Weights of a small GPT-style language model, trained from scratch on English Wikipedia: LayerNorm before each block, learned positions.
Each number is 50 + 15 x the weight over its row's rms, rounded and kept within 0 to 99. Layers, rows and columns count from 0. The size before them is the row's rms in percent of the matrix's.

# up: layer 2 MLP up, 448x128, rms 0.185, rows 227-279, columns 64-127
# down: layer 2 MLP down (transposed), 448x128, rms 0.164, rows 227-278, columns 64-127
up227 087:27 56 50 55 70 19 25 20 30 38 11 64 36 51 45 49 58 66 33 69 50 31 59 46 53 84 24 66 65 51 49 66 55 41 33 58 35 43 65 44 54 44 52 45 49 59 34 34 53 63 33 40 70 57 49 18 50 50 48 63 47 43 45 19
down227 100:46 83 63 53 31 74 63 69 66 61 48 48 25 48 66 63 40 61 49 29 52 52 38 26 62 36 60 41 64 45 54 58 88 79 67 41 68 56 57 45 37 41 49 39 48 63 41 36 63 32 62 45 33 51 74 50 49 45 42 24 80 80 73 79
up228 105:88 49 46 27 52 26 48 42 45 56 36 40 26 47 68 65 43 44 58 65 59 43 58 34 62 71 26 37 41 71 70 33 77 48 53 41 40 56 57 74 88 83 62 46 53 34 65 60 63 58 72 25 30 73 08 27 71 49 54 56 48 38 39 47
down228 113:46 47 50 33 73 43 39 66 24 09 59 39 54 51 82 44 29 59 55 50 60 60 69 34 55 64 54 43 46 63 68 45 52 47 49 71 50 64 36 24 51 28 67 42 56 60 36 51 76 65 65 23 52 76 59 30 62 54 26 60 59 10 42 45
up229 100:37 44 64 58 53 62 54 62 50 48 25 43 45 21 58 80 45 87 22 72 57 75 57 32 46 84 57 52 55 54 49 45 77 37 21 31 49 33 37 71 37 36 15 44 51 36 49 53 21 50 58 27 65 41 64 34 60 56 73 61 57 23 57 32
down229 099:60 55 51 69 52 64 62 23 52 47 45 60 44 47 57 49 47 53 38 49 59 57 42 28 43 64 60 57 53 31 68 38 68 64 44 46 82 34 42 32 45 20 45 68 51 46 32 22 21 51 67 55 45 48 43 32 57 42 51 35 23 68 63 21
up230 112:85 52 33 30 33 64 22 46 47 23 84 67 52 51 61 53 27 72 63 58 35 58 64 55 42 37 38 67 87 51 52 62 49 49 37 48 57 64 32 49 64 62 75 35 53 55 71 62 44 54 74 39 46 54 35 74 53 32 39 37 48 63 46 28
down230 088:56 62 62 51 72 62 56 42 37 44 37 52 55 09 65 64 52 48 43 53 62 43 55 73 48 72 60 55 35 61 62 33 48 61 24 56 54 31 34 45 52 49 52 61 59 64 51 43 38 49 58 53 50 52 42 96 62 16 74 70 83 32 47 70
up231 115:50 38 59 41 43 58 70 25 37 80 61 53 52 43 55 36 44 52 43 39 80 60 28 41 13 11 62 45 66 48 70 36 60 69 61 55 31 63 27 50 42 54 55 43 56 47 65 31 73 53 71 45 58 24 43 48 54 37 57 46 50 84 50 22
down231 110:50 29 41 45 42 47 34 38 53 42 53 30 22 57 89 65 65 42 28 43 62 36 26 42 39 48 73 53 41 32 55 29 66 52 43 65 35 63 34 63 54 43 31 35 67 34 44 62 27 44 08 39 39 59 24 36 27 36 52 50 56 32 59 69
up232 099:55 49 34 53 36 57 20 65 44 47 66 70 51 55 81 41 52 21 53 67 42 68 43 41 52 46 51 44 39 46 54 55 51 53 72 23 48 09 80 56 62 48 17 30 48 32 28 61 44 45 57 30 31 76 54 72 50 49 35 44 34 37 59 53
down232 097:40 24 45 75 16 65 34 70 44 67 38 23 64 58 31 65 28 36 42 50 27 63 49 75 29 55 52 77 83 65 44 34 43 44 44 56 65 60 60 54 59 53 61 59 19 22 40 35 58 61 40 31 40 52 56 65 53 54 41 38 58 34 74 46
up233 121:47 45 46 60 66 58 55 61 39 54 40 61 48 62 70 36 44 50 60 68 60 52 31 50 58 59 65 75 41 45 28 63 28 56 62 75 29 79 42 31 59 44 58 42 63 54 22 48 55 61 51 36 58 49 67 32 60 71 57 29 45 63 52 37
down233 129:56 30 54 58 61 71 48 71 54 38 31 60 69 68 57 40 44 60 65 88 44 43 37 30 21 35 59 55 32 68 37 80 36 52 46 80 58 63 31 42 50 48 39 48 54 57 37 19 40 56 51 44 49 46 57 46 54 50 51 53 37 51 38 40
up234 093:56 39 53 68 44 56 67 31 30 48 35 60 11 82 27 46 23 57 50 25 28 55 39 45 33 14 62 33 59 56 61 37 24 47 62 69 52 42 46 81 50 41 76 25 52 53 68 30 61 52 54 77 48 46 50 50 56 13 38 78 58 50 23 38
down234 069:55 51 33 56 67 35 05 47 52 42 40 41 77 44 78 45 52 43 41 69 62 50 66 52 53 58 29 50 32 37 18 52 41 41 53 26 49 44 35 19 48 54 15 54 40 57 41 38 23 57 44 33 45 65 51 66 56 62 50 61 38 48 55 37
up235 104:47 42 82 34 48 74 56 57 54 35 54 56 75 69 76 51 56 20 56 54 68 58 58 67 55 33 61 33 57 22 44 39 53 37 70 47 38 50 37 46 60 48 52 13 42 19 19 48 38 79 57 58 60 48 39 48 63 66 61 69 45 44 39 69
down235 114:41 82 60 49 59 71 61 49 27 44 69 66 39 28 50 54 55 48 35 39 60 44 46 75 58 28 45 51 55 42 78 40 45 48 26 48 54 42 15 54 56 66 43 29 62 53 43 46 48 55 48 65 70 36 16 48 28 70 68 47 73 51 28 58
up236 126:81 79 34 87 68 63 52 36 42 35 48 55 04 47 48 54 38 43 58 56 58 61 53 46 43 41 51 59 35 30 72 68 62 35 51 14 46 52 77 68 43 58 59 32 50 57 66 44 34 47 65 59 30 90 62 46 55 55 85 48 23 45 60 59
down236 112:12 85 76 57 62 72 62 28 66 22 58 72 39 50 41 39 57 58 64 19 58 61 41 77 61 43 13 51 71 56 40 71 60 50 40 42 57 61 34 36 57 31 61 75 43 64 57 42 48 63 64 25 56 38 44 35 55 71 42 51 44 29 46 53
up237 085:57 32 54 47 13 61 30 49 40 33 44 52 59 61 46 33 23 64 38 55 49 59 44 55 16 46 16 30 38 52 81 98 41 37 43 60 68 85 32 48 63 55 40 87 50 72 49 47 41 27 52 71 51 39 44 61 81 56 50 37 34 59 60 55
down237 095:50 46 53 53 29 50 41 42 52 25 58 33 58 50 27 30 42 81 40 59 76 79 51 62 41 25 30 36 50 76 58 80 65 34 59 76 31 71 59 47 47 20 38 28 35 41 57 47 39 20 48 64 61 45 66 49 29 56 46 42 42 68 30 49
up238 107:48 37 61 28 39 68 40 50 58 32 67 41 39 66 54 45 64 26 55 26 73 58 38 65 35 50 62 74 64 16 22 57 58 50 53 69 45 28 42 65 54 58 61 24 66 43 38 42 80 52 60 53 30 60 42 61 57 47 32 64 67 86 45 66
down238 095:36 66 68 56 58 38 39 58 46 31 35 85 83 62 51 72 48 61 37 54 29 76 64 53 46 41 53 38 47 51 80 53 45 40 26 51 37 67 58 44 42 39 31 80 34 61 58 88 57 56 50 56 91 61 64 64 62 58 56 62 42 33 56 42
up239 093:44 58 69 71 38 55 61 29 33 58 67 48 40 50 55 60 39 55 50 46 77 55 82 63 63 45 35 28 37 62 40 66 40 43 53 41 17 35 58 27 47 65 63 44 46 51 21 41 17 61 45 63 40 51 41 36 80 60 59 46 36 64 50 55
down239 097:39 49 35 26 34 52 45 87 63 56 43 48 54 30 43 30 40 51 62 33 56 36 76 51 57 65 39 40 43 22 41 60 44 50 57 54 14 43 60 39 38 41 73 57 44 73 44 44 46 49 30 48 60 71 61 59 33 48 56 39 43 35 73 34
up240 114:57 49 74 60 41 52 59 70 46 58 36 49 16 69 40 44 42 53 52 75 37 72 32 27 36 77 40 60 29 43 70 58 65 34 57 60 70 61 54 41 62 36 52 39 52 72 61 22 73 71 72 76 63 42 38 28 47 47 99 32 72 62 22 45
down240 115:67 51 62 72 55 42 44 90 51 60 54 71 41 74 60 55 55 38 61 71 58 42 27 58 11 60 37 22 41 46 54 43 67 32 86 43 57 47 46 71 48 30 28 41 48 60 86 11 59 47 71 56 27 36 38 46 51 54 70 66 66 55 61 53
up241 129:41 52 71 62 34 59 69 41 51 57 41 23 20 50 28 63 50 29 38 59 41 16 51 33 64 67 46 51 42 41 42 66 48 54 33 27 41 83 24 42 45 48 25 41 35 67 62 60 52 63 40 39 51 69 34 62 60 37 56 81 76 42 41 85
down241 119:55 74 18 43 45 62 61 33 65 38 49 44 40 25 44 58 61 50 67 48 66 46 34 35 37 44 48 53 27 54 64 30 43 44 34 69 39 59 54 37 28 34 42 46 55 47 44 58 36 40 38 50 52 57 55 55 42 52 36 25 47 62 45 53
up242 101:53 41 55 28 66 61 12 49 58 57 51 49 60 55 65 25 31 29 39 41 40 37 40 81 48 45 70 68 40 57 32 37 57 47 47 47 37 58 31 63 25 40 62 34 35 58 35 26 61 59 24 53 50 67 66 23 52 31 55 41 45 45 47 47
down242 099:61 54 49 32 65 64 33 54 67 56 66 31 56 42 74 31 47 45 37 13 46 43 44 61 48 44 79 55 55 49 58 48 34 79 66 46 39 46 09 62 48 63 48 57 41 64 43 53 53 41 37 50 41 63 71 29 45 48 35 53 33 42 29 56
up243 101:45 39 56 51 63 30 73 41 43 47 65 48 64 35 53 47 38 12 55 57 50 50 49 55 33 52 20 78 92 56 55 62 31 49 66 68 36 26 47 46 48 55 59 64 46 56 41 61 66 34 73 48 48 56 49 45 60 36 40 31 22 27 61 27
down243 113:17 53 42 44 38 48 54 43 54 32 56 24 50 34 54 32 70 51 53 49 57 47 14 36 46 41 50 42 57 48 43 71 58 54 41 53 28 74 49 60 62 47 42 38 44 56 44 26 58 27 51 37 41 52 46 52 45 65 35 56 34 45 57 47
up244 086:59 46 10 63 36 38 46 80 59 48 39 46 58 52 69 80 56 49 59 44 69 58 61 61 31 56 44 45 27 38 46 74 38 60 75 37 68 70 44 47 61 70 42 32 66 39 71 08 89 36 56 67 50 64 22 67 66 28 77 61 53 24 36 46
down244 091:87 64 65 72 62 38 69 22 71 74 53 54 53 43 34 53 65 66 39 21 44 52 27 73 23 58 50 62 44 39 42 44 73 60 85 61 32 25 30 32 45 68 66 27 66 28 73 43 28 68 61 48 39 69 55 44 66 37 33 62 56 55 61 66
up245 111:60 54 95 37 61 61 58 31 51 56 25 33 33 83 29 34 49 59 48 53 59 63 83 57 50 72 41 48 23 51 57 55 41 28 77 57 52 43 29 56 67 42 46 28 67 62 35 41 53 57 54 49 51 33 46 24 32 35 53 38 48 33 51 43
down245 097:16 43 39 53 33 39 55 41 59 53 51 53 51 45 51 70 53 55 54 29 49 16 57 46 65 51 49 42 42 44 26 38 73 59 46 55 36 46 83 26 53 54 35 36 35 36 68 50 61 38 69 24 62 37 54 44 64 52 65 47 75 78 54 42
up246 103:41 63 62 49 74 30 67 41 63 81 32 80 31 39 58 52 44 64 37 35 57 38 66 40 60 48 40 27 41 70 52 61 33 40 68 57 49 58 80 45 51 36 59 56 41 76 55 65 17 74 47 53 69 39 27 56 52 42 60 31 53 40 45 24
down246 097:50 55 66 49 51 35 19 77 51 21 81 37 59 72 64 49 44 51 58 53 65 33 44 57 57 53 61 87 49 19 37 47 52 68 45 69 40 30 39 37 32 63 61 46 39 34 39 22 91 60 38 40 32 59 65 65 41 30 50 56 39 66 63 33
up247 094:44 35 36 47 34 52 35 59 52 60 54 63 27 50 65 60 39 29 46 57 75 65 43 79 58 66 71 51 29 55 72 58 30 51 29 47 54 68 48 41 50 59 19 46 46 76 56 64 20 48 32 69 57 41 70 60 75 61 69 53 66 50 85 50
down247 098:53 32 45 39 33 50 22 06 76 54 56 59 45 45 52 55 69 66 36 55 74 56 85 58 48 72 45 36 52 59 65 53 51 53 20 64 49 46 60 40 46 40 42 37 45 48 59 68 30 30 32 51 74 43 48 59 64 26 60 74 43 44 61 70
up248 117:84 47 53 84 45 59 53 46 79 52 50 54 54 62 48 59 35 42 71 57 58 50 46 48 72 27 44 66 54 44 68 49 54 41 43 45 44 59 18 57 38 78 58 25 71 30 63 53 59 27 49 36 44 36 57 58 59 49 51 22 71 53 58 72
down248 111:38 54 45 43 46 56 43 54 06 46 74 46 48 21 44 58 33 56 38 60 44 69 68 77 49 58 34 54 46 60 60 46 67 60 42 57 47 52 35 50 41 37 43 94 41 79 63 40 43 44 42 59 21 72 42 72 64 61 75 38 64 29 55 72
up249 079:39 36 48 65 51 60 53 49 37 36 43 00 48 37 50 29 31 53 36 81 70 49 67 36 31 44 56 53 37 46 58 45 30 41 28 73 60 59 53 46 57 54 67 32 62 69 44 65 59 69 83 45 16 49 29 46 49 64 57 60 62 72 46 52
down249 084:84 19 49 44 84 53 53 42 50 59 25 19 43 49 32 57 36 81 57 61 43 32 45 44 55 52 52 47 52 43 46 38 65 59 42 49 66 52 29 65 43 61 66 39 68 45 55 73 39 60 35 79 31 33 65 67 47 53 27 46 56 73 31 52
up250 120:84 35 57 47 36 37 38 46 31 43 61 45 81 33 24 44 49 41 55 30 46 44 71 33 50 78 53 71 52 52 44 51 34 35 44 45 36 80 34 64 69 50 52 39 64 66 50 72 52 41 57 31 33 69 37 51 62 43 44 55 31 78 50 62
down250 114:91 57 43 50 72 56 46 57 61 09 35 58 62 22 27 52 44 62 34 23 47 31 65 55 62 70 59 36 50 58 41 73 26 43 26 45 70 65 47 44 42 25 59 59 02 37 44 66 66 69 46 47 48 58 70 44 32 46 65 53 32 56 54 44
up251 109:74 48 34 64 41 48 68 43 48 62 37 44 48 68 33 55 63 50 71 28 44 37 66 28 45 38 53 69 74 52 28 42 41 28 58 37 35 55 20 84 61 28 30 31 59 60 53 47 64 43 65 56 74 66 31 43 62 37 51 47 99 50 35 69
down251 110:58 42 56 36 68 50 56 57 70 30 63 50 47 32 41 60 49 69 73 42 32 39 62 58 55 67 86 54 03 46 43 44 45 51 40 49 62 53 35 54 38 54 72 52 21 61 53 60 46 65 23 61 54 40 70 61 06 33 34 59 51 38 52 34
up252 095:42 49 46 52 25 39 64 61 50 74 34 41 38 73 44 41 30 33 76 78 59 61 38 39 37 51 35 61 50 60 51 42 71 37 45 66 45 33 51 54 63 29 80 42 72 64 52 47 12 33 81 43 48 60 29 22 49 67 57 34 62 58 55 27
down252 096:73 46 54 54 42 45 65 49 53 51 29 77 41 54 43 68 43 64 51 68 34 70 51 41 43 41 48 53 84 38 53 39 54 40 32 55 78 49 78 54 76 30 40 46 45 52 49 39 27 60 56 77 71 71 35 55 44 48 65 61 75 51 68 34
up253 104:80 52 60 67 50 58 45 50 67 70 61 62 43 49 58 64 51 39 66 31 79 67 58 46 48 61 49 44 47 61 47 44 42 66 20 40 53 35 41 56 67 64 69 71 33 44 45 58 36 22 21 43 56 59 52 60 65 65 44 20 40 58 40 55
down253 105:47 42 34 55 55 40 82 35 49 61 30 48 40 60 73 52 30 79 56 61 46 61 47 51 51 71 64 49 41 27 57 55 46 11 40 58 55 61 55 31 52 50 50 66 34 54 62 60 25 60 58 60 32 62 56 66 52 37 66 47 41 57 54 88
up254 089:46 44 59 45 30 66 60 52 40 31 48 57 67 40 70 53 52 57 42 36 49 69 50 59 50 23 36 36 51 30 51 65 64 56 27 37 33 57 29 34 46 38 58 50 68 49 80 33 43 50 55 69 61 52 63 76 59 62 63 28 63 57 43 41
down254 094:42 62 70 63 55 72 45 55 75 34 33 17 67 31 41 63 36 52 00 51 62 62 11 29 49 36 66 55 51 35 79 29 71 58 57 46 55 78 65 67 13 53 23 63 64 32 70 38 36 64 63 52 43 34 63 44 34 58 66 40 59 44 28 55
up255 135:28 35 54 34 51 40 61 56 32 52 56 41 37 59 49 58 21 47 33 61 58 49 24 27 46 75 28 40 49 66 57 50 84 63 47 47 32 71 60 67 64 38 66 26 29 34 47 53 40 39 37 36 24 45 55 47 46 65 49 79 64 59 47 37
down255 136:61 60 28 44 52 60 60 57 50 39 33 49 27 34 57 40 41 51 34 62 73 37 46 21 79 42 40 22 67 58 48 58 49 46 56 53 41 50 33 54 42 17 35 47 56 41 72 33 39 30 60 40 30 45 47 50 32 48 51 63 63 48 66 34
up256 113:66 53 34 48 74 49 34 48 54 65 51 53 34 40 48 45 81 52 55 37 71 61 51 53 50 46 59 67 72 51 23 43 36 53 31 73 49 50 30 45 41 71 38 46 78 41 50 56 73 64 71 26 37 36 47 56 61 48 69 57 43 52 28 63
down256 116:60 66 34 83 74 50 28 61 44 68 53 25 49 30 40 50 74 24 69 75 57 68 43 48 19 65 57 54 68 59 75 21 51 61 40 63 46 58 33 48 41 59 28 47 51 70 49 76 53 51 27 48 48 44 52 40 44 29 45 28 61 71 54 57
up257 095:51 45 43 56 29 47 46 33 24 51 49 52 93 51 55 28 38 43 74 46 54 38 82 51 57 62 29 72 35 75 53 39 49 61 59 64 62 67 47 64 37 43 66 52 59 86 55 34 24 32 19 21 60 53 35 39 37 38 57 55 63 50 70 70
down257 093:58 62 43 46 78 47 62 54 78 56 56 59 43 61 39 61 71 54 72 65 62 64 55 83 72 40 57 50 22 61 59 60 38 70 63 20 56 56 25 40 51 24 52 67 57 66 84 39 40 56 39 46 31 41 55 68 57 72 47 59 28 35 41 52
up258 082:85 67 53 48 56 83 58 68 54 59 40 72 47 73 30 67 43 67 70 73 48 61 42 48 47 47 51 58 55 26 55 76 34 74 45 41 40 47 57 38 52 33 70 62 66 38 25 61 79 55 44 73 66 29 59 33 55 61 61 51 67 63 58 64
down258 091:64 43 62 66 56 77 76 80 43 55 36 83 56 65 39 49 28 53 41 65 61 52 51 60 58 56 50 55 51 55 63 48 60 61 69 63 68 43 53 76 54 60 66 40 84 27 44 52 68 66 31 40 53 49 56 43 57 81 60 66 68 69 39 82
up259 102:76 43 34 35 20 36 67 19 37 55 79 54 73 61 64 50 36 46 38 64 32 50 56 40 51 70 60 41 46 61 51 52 61 45 70 58 46 63 59 34 23 41 57 37 55 79 61 49 40 18 32 32 61 65 84 37 36 70 66 66 75 38 62 41
down259 095:28 76 52 50 63 81 54 74 41 34 66 57 23 15 64 60 63 28 49 93 45 58 58 41 36 37 38 42 32 70 46 45 48 28 26 37 70 49 57 38 74 31 52 53 64 64 54 45 38 47 49 67 75 47 66 41 52 85 78 53 40 34 32 44
up260 120:66 44 91 65 25 67 71 62 41 56 44 50 49 56 45 49 60 58 20 76 53 57 44 59 47 60 53 66 75 51 41 39 50 68 46 39 52 70 65 20 42 64 62 07 38 71 55 47 57 48 69 75 36 31 35 78 51 46 50 49 49 45 31 67
down260 100:43 53 76 47 52 48 55 48 52 42 35 53 39 39 37 66 73 60 42 37 30 44 28 69 70 42 44 51 46 79 71 42 38 62 35 28 59 60 72 51 48 39 23 45 46 63 69 53 66 66 56 51 60 59 61 56 66 45 41 42 32 62 48 51
up261 093:68 40 28 47 39 47 22 50 47 60 49 43 42 28 35 57 57 43 56 66 34 60 49 61 59 66 42 35 31 73 50 73 72 42 55 57 59 49 71 38 44 51 45 26 64 29 73 36 18 44 55 45 59 49 06 49 51 44 58 57 59 33 16 31
down261 091:49 64 41 70 51 60 62 58 62 65 75 63 42 37 36 48 17 68 58 11 36 47 34 70 25 74 17 39 45 50 42 57 67 41 45 66 50 53 43 69 62 33 43 82 51 65 49 60 44 58 54 68 83 59 49 34 48 33 37 67 20 57 56 66
up262 122:47 56 53 54 45 66 63 66 60 71 62 27 32 21 34 52 45 32 42 41 31 54 15 53 54 33 48 43 57 50 58 77 44 39 61 35 34 70 51 52 77 50 49 41 34 12 62 47 42 56 70 51 62 44 72 82 97 68 47 59 41 67 33 50
down262 091:64 42 45 55 31 25 57 70 52 35 57 66 73 39 41 49 64 68 83 64 66 60 72 51 50 60 52 60 44 49 59 39 42 51 60 38 64 67 55 51 66 45 66 43 41 80 55 54 54 61 32 41 55 24 46 41 18 47 84 26 50 60 55 51
up263 105:50 50 57 61 31 69 26 63 59 58 55 48 56 40 39 60 51 38 73 65 41 60 30 59 58 27 52 50 59 45 61 46 40 20 43 57 51 38 31 59 43 59 68 36 57 19 65 88 44 14 66 49 44 86 67 66 51 46 68 65 67 71 60 24
down263 101:46 42 70 57 67 59 67 30 43 50 55 71 63 58 59 55 48 70 63 70 23 52 48 59 56 30 55 72 43 37 56 46 66 27 40 48 56 47 39 61 54 39 54 34 48 53 47 77 75 51 67 54 68 56 64 64 25 48 42 48 65 38 67 53
up264 093:31 37 41 55 57 53 32 70 41 81 72 36 50 27 69 45 41 54 60 72 54 38 25 57 63 58 62 86 71 38 58 63 56 47 45 45 36 36 68 52 51 62 20 48 70 46 25 49 58 56 46 48 42 66 11 39 47 65 64 33 56 51 65 85
down264 096:47 46 46 43 51 12 38 82 67 46 39 23 42 46 43 13 30 55 47 51 42 49 58 41 12 60 42 49 47 36 48 47 62 42 65 59 64 51 65 37 15 55 44 70 50 36 58 54 30 31 36 28 39 48 53 56 53 46 54 45 52 44 18 52
up265 093:61 30 44 48 27 64 51 50 59 53 14 56 55 52 51 51 58 56 51 68 49 65 71 56 57 52 70 33 73 57 31 55 44 47 69 56 40 72 65 61 55 54 30 69 58 50 46 54 51 57 53 71 33 56 05 70 23 30 60 57 61 41 35 33
down265 099:43 43 60 52 68 59 49 38 41 58 42 62 15 49 47 44 43 71 61 54 34 46 42 54 64 61 62 59 43 64 22 25 77 69 54 39 60 67 54 29 46 55 54 71 34 34 66 68 62 41 44 70 53 42 37 51 18 53 58 73 61 44 31 43
up266 076:38 50 53 30 36 35 61 37 30 47 62 55 42 42 46 28 43 46 53 44 48 57 51 44 70 61 44 47 53 53 45 78 47 80 64 56 21 61 61 34 66 49 23 36 35 59 36 58 46 50 32 59 83 66 49 32 77 26 65 77 65 73 05 62
down266 080:55 39 39 67 50 60 21 44 34 56 58 58 35 70 68 65 60 39 66 57 34 63 49 38 35 45 46 60 71 40 38 65 66 61 59 55 55 49 79 29 50 28 39 76 23 44 57 33 60 34 55 37 80 63 03 61 49 58 30 65 75 44 62 23
up267 132:74 53 68 56 51 56 23 41 55 53 33 40 58 53 69 33 69 71 60 76 77 45 46 87 27 68 47 63 54 47 24 70 51 90 66 51 40 56 38 19 62 67 38 46 51 76 43 63 54 48 47 57 30 56 31 42 12 66 50 26 29 41 51 08
down267 097:38 59 25 46 31 35 74 26 45 34 67 60 50 36 48 46 18 52 45 36 18 55 50 35 63 40 34 53 28 31 53 33 55 44 28 29 37 49 40 67 18 41 50 59 41 26 72 54 69 49 43 41 31 20 37 41 86 40 41 63 45 45 49 58
up268 097:24 72 46 51 37 78 33 58 47 66 65 60 36 59 50 69 45 35 58 54 65 59 51 47 38 58 21 50 45 48 75 66 39 56 72 65 48 21 29 64 67 51 52 75 37 27 98 41 53 60 36 86 21 17 53 52 29 45 85 57 57 35 52 26
down268 099:42 34 56 62 59 45 52 28 37 58 23 36 52 49 60 40 46 60 59 38 64 65 46 67 71 31 44 49 48 42 16 54 67 53 35 29 32 58 67 54 30 51 74 48 61 63 43 47 69 64 40 40 99 27 55 53 57 68 48 40 19 29 42 49
up269 132:84 37 44 44 38 28 45 43 44 97 38 49 00 64 51 74 53 29 54 75 58 51 36 30 45 72 30 45 63 51 52 67 35 54 45 57 44 60 54 51 80 43 48 36 26 43 44 53 42 49 59 43 71 63 34 47 71 71 28 51 67 58 32 61
down269 137:57 49 47 62 37 41 70 56 37 62 37 99 30 38 51 41 54 51 48 64 44 62 44 33 57 67 54 39 40 47 55 75 87 30 21 46 44 25 75 63 66 52 72 40 09 46 40 35 50 42 65 55 46 61 45 61 61 36 54 67 60 47 23 67
up270 092:57 64 29 47 59 38 34 76 22 56 54 19 49 56 68 43 09 49 23 42 42 26 80 51 53 52 68 49 67 42 49 48 40 73 53 59 23 53 16 51 76 45 77 40 53 45 74 45 57 57 52 69 14 39 39 68 58 76 53 68 54 40 65 67
down270 109:31 25 50 53 45 51 70 38 36 50 58 34 34 51 47 70 43 38 36 50 67 44 72 40 55 48 52 68 28 32 61 61 22 64 56 48 69 35 29 38 82 42 44 47 65 49 36 14 52 18 53 35 49 44 41 58 29 42 43 57 61 25 38 39
up271 110:36 41 41 26 43 42 53 73 37 37 10 14 64 42 43 44 32 59 25 35 46 57 53 46 40 49 42 60 45 36 19 63 64 71 66 60 61 42 36 30 50 41 48 38 53 61 47 42 44 60 50 41 56 75 57 53 57 68 74 72 52 68 73 39
down271 112:95 02 36 50 54 50 35 48 35 49 27 47 61 57 57 43 53 67 29 30 52 34 39 57 77 66 42 73 67 56 57 43 51 35 60 66 54 43 43 36 31 44 46 63 56 53 50 49 58 58 62 48 40 34 49 33 42 44 43 63 66 45 44 43
up272 098:29 44 64 54 51 79 23 35 51 65 54 37 21 51 60 77 55 35 52 52 48 51 57 99 36 69 08 39 57 67 58 60 33 54 69 40 43 57 47 61 74 69 49 53 31 21 40 62 69 59 65 46 64 36 59 42 34 46 43 70 31 63 46 45
down272 101:63 39 44 41 55 44 63 73 48 46 66 44 20 52 60 26 68 66 62 62 26 21 20 53 50 57 47 43 16 32 28 39 47 33 57 49 39 31 45 20 51 50 66 50 64 45 51 64 56 82 60 64 85 57 43 31 43 41 33 77 49 71 46 74
up273 089:58 52 37 73 76 57 50 52 09 57 74 48 38 45 34 34 70 41 76 35 29 40 58 54 33 58 16 36 43 49 49 47 08 45 41 47 79 27 54 49 41 74 56 54 67 70 44 60 52 49 16 45 52 58 26 52 43 58 45 63 43 44 27 58
down273 096:66 45 19 60 33 61 35 70 41 19 53 39 54 42 70 57 31 48 56 54 46 65 50 58 24 43 85 41 44 56 45 57 42 60 48 40 46 52 23 38 49 73 85 77 52 54 49 64 74 54 71 60 52 69 08 79 26 38 41 72 62 41 57 48
up274 112:60 47 40 39 31 41 52 54 61 58 73 34 54 68 61 50 74 47 62 50 62 31 47 32 47 51 58 60 53 57 50 42 55 35 59 49 47 55 53 41 50 49 60 58 19 74 50 33 67 40 75 42 66 57 57 35 39 48 55 82 37 53 41 81
down274 119:27 51 47 32 64 54 29 63 60 68 63 49 65 47 59 71 52 86 59 27 46 59 36 33 75 42 76 40 42 43 26 68 82 15 44 71 36 56 63 68 48 55 33 32 53 47 46 58 39 35 56 32 36 48 56 49 27 54 57 40 28 53 55 89
up275 101:25 37 42 52 20 63 52 55 38 49 57 54 45 75 55 67 54 61 81 58 53 20 24 59 38 35 37 59 58 31 52 59 52 33 46 62 76 26 43 68 41 43 47 25 76 46 39 58 46 74 62 69 66 32 29 36 40 46 48 64 58 40 64 50
down275 109:45 46 65 67 58 55 63 65 59 64 52 42 29 82 78 43 58 62 56 46 59 54 61 48 37 77 53 68 50 38 36 42 62 62 34 47 57 34 09 69 65 64 77 63 60 69 51 73 61 48 36 40 52 16 57 37 13 78 26 75 60 51 57 59
up276 095:58 52 62 52 33 47 67 56 63 38 26 60 56 39 36 55 55 44 61 19 31 21 61 55 48 53 55 33 37 49 55 60 52 51 43 40 75 66 50 70 23 58 70 22 49 62 67 59 54 50 59 81 59 45 36 68 66 30 51 58 59 62 55 35
down276 103:48 64 72 74 42 67 95 25 56 74 42 35 31 38 61 38 58 45 02 44 44 68 48 55 41 80 44 41 42 35 28 59 35 94 44 38 60 66 48 71 78 57 40 40 57 66 55 34 48 33 53 50 48 52 53 44 49 29 49 47 41 61 69 51
up277 104:44 17 48 64 40 60 49 64 32 55 32 46 55 43 62 47 65 26 64 73 69 48 62 65 40 56 47 40 65 48 37 42 27 54 44 38 48 29 41 71 50 32 34 50 34 70 70 80 33 42 47 36 60 65 56 64 63 26 53 78 55 43 72 83
down277 108:40 48 52 62 27 41 60 54 51 66 35 28 51 71 27 84 44 35 40 77 55 52 78 60 60 52 61 35 43 64 39 39 36 49 45 42 59 51 68 55 44 61 41 66 36 66 46 55 48 44 23 16 31 25 47 35 54 30 48 79 77 64 51 81
up278 084:49 38 35 33 62 42 45 41 41 71 48 50 58 50 46 51 50 53 50 57 43 46 46 28 33 47 47 61 41 25 85 26 44 21 38 33 61 43 42 55 34 76 78 36 60 54 62 48 72 35 51 37 29 66 36 40 54 72 21 51 54 24 21 40
down278 094:38 22 40 57 28 49 30 82 57 57 40 53 41 32 46 45 49 52 44 54 34 53 56 47 33 54 23 65 48 60 65 43 61 60 29 17 61 63 57 41 23 33 62 74 57 33 46 43 70 62 65 34 60 61 36 36 79 62 40 57 51 27 33 65
up279 093:71 48 63 28 54 54 68 20 53 34 35 57 46 90 36 41 20 26 50 25 55 28 47 30 60 49 72 76 49 71 85 43 63 60 32 52 78 61 70 36 52 70 60 69 61 48 52 34 34 44 45 55 40 50 20 53 62 39 52 49 32 71 45 40